Weights of a small GPT-style language model, trained from scratch on English Wikipedia.
Training: a variant of Adam for these matrices, 292M tokens, 8921 steps.
Each number is 128 + 32 x the weight over its row's rms, rounded and kept within 0 to 255. Layers, rows and columns count from 0. Numbers have three digits each. The size before them is the row's rms in percent of the matrix's.

# layer 11 attention output, 160x320, rms 0.095, rows 151-159, columns 0-79
085:098186135152139095152114147194138147130144152140122113132179146040139178126153151097175127070130113166157119157168102094164132156084148089131128077203077139099164137077097084171143091091227192128121080136102113110122118085161183155095083133
111:178130192101132179181133161203128174139152153188082128071063092156097126098135110182098149148163149069129121118137144128084149091088178111182142090181145112058073082103088109161096141111133132128146133139121151140116143121116116144118143158
103:130101105192112168163103102123086123141111126091161142164143148086123171168183165130133119156114216106193130172110140080124094056144151116121033117196090173177135118219095110152102147121117102129109165128108118091140131162114142090122143110
089:060069110189144105133070095152118117199075074106139186097129145144153141101093127176158127116126088114093151151094133116121170148183140145122127154048108142096109124104140174135191064198182128106131130121115096107161144188131112102134140129
093:130062114168158067074134115131110128104096139172130118132082206122154114131119154199183171103103182152150089108123171126200123118077169125178114126207042095108144123107132096133083142114158120114134129098119108120143132139120118113139137110
092:202153129151094164114131101107151096128183146108141096161092061116129119133075108067093107109151074136113139122113091075151104145104130092113118148080097169143147093162158124093111113042141091162137145118142180175112157094093190171118100154
097:116131127100174104129170096154154092122063157105083163138156142174152110140117148137100150182107129106182126187021115133165169145125133164134075181147093201130103164157129136200185166150016092148085107150111121114101122108129109131107109088
082:159130134160069161125183140136088118116109115134141057133062120146111120091134126123142132128058165063166172153176121075177093096113049149170087187152092167207073219140145131184140145139102071131093172138116188143128114114134102115114117142
092:125137158161165202127094133173126113122113152112081116128119119142165163144111170160118163157150111086078177147112122100108149200215060082093124188019167107150174158163153104152181085138153124116146135202134107145150122075102110171135121130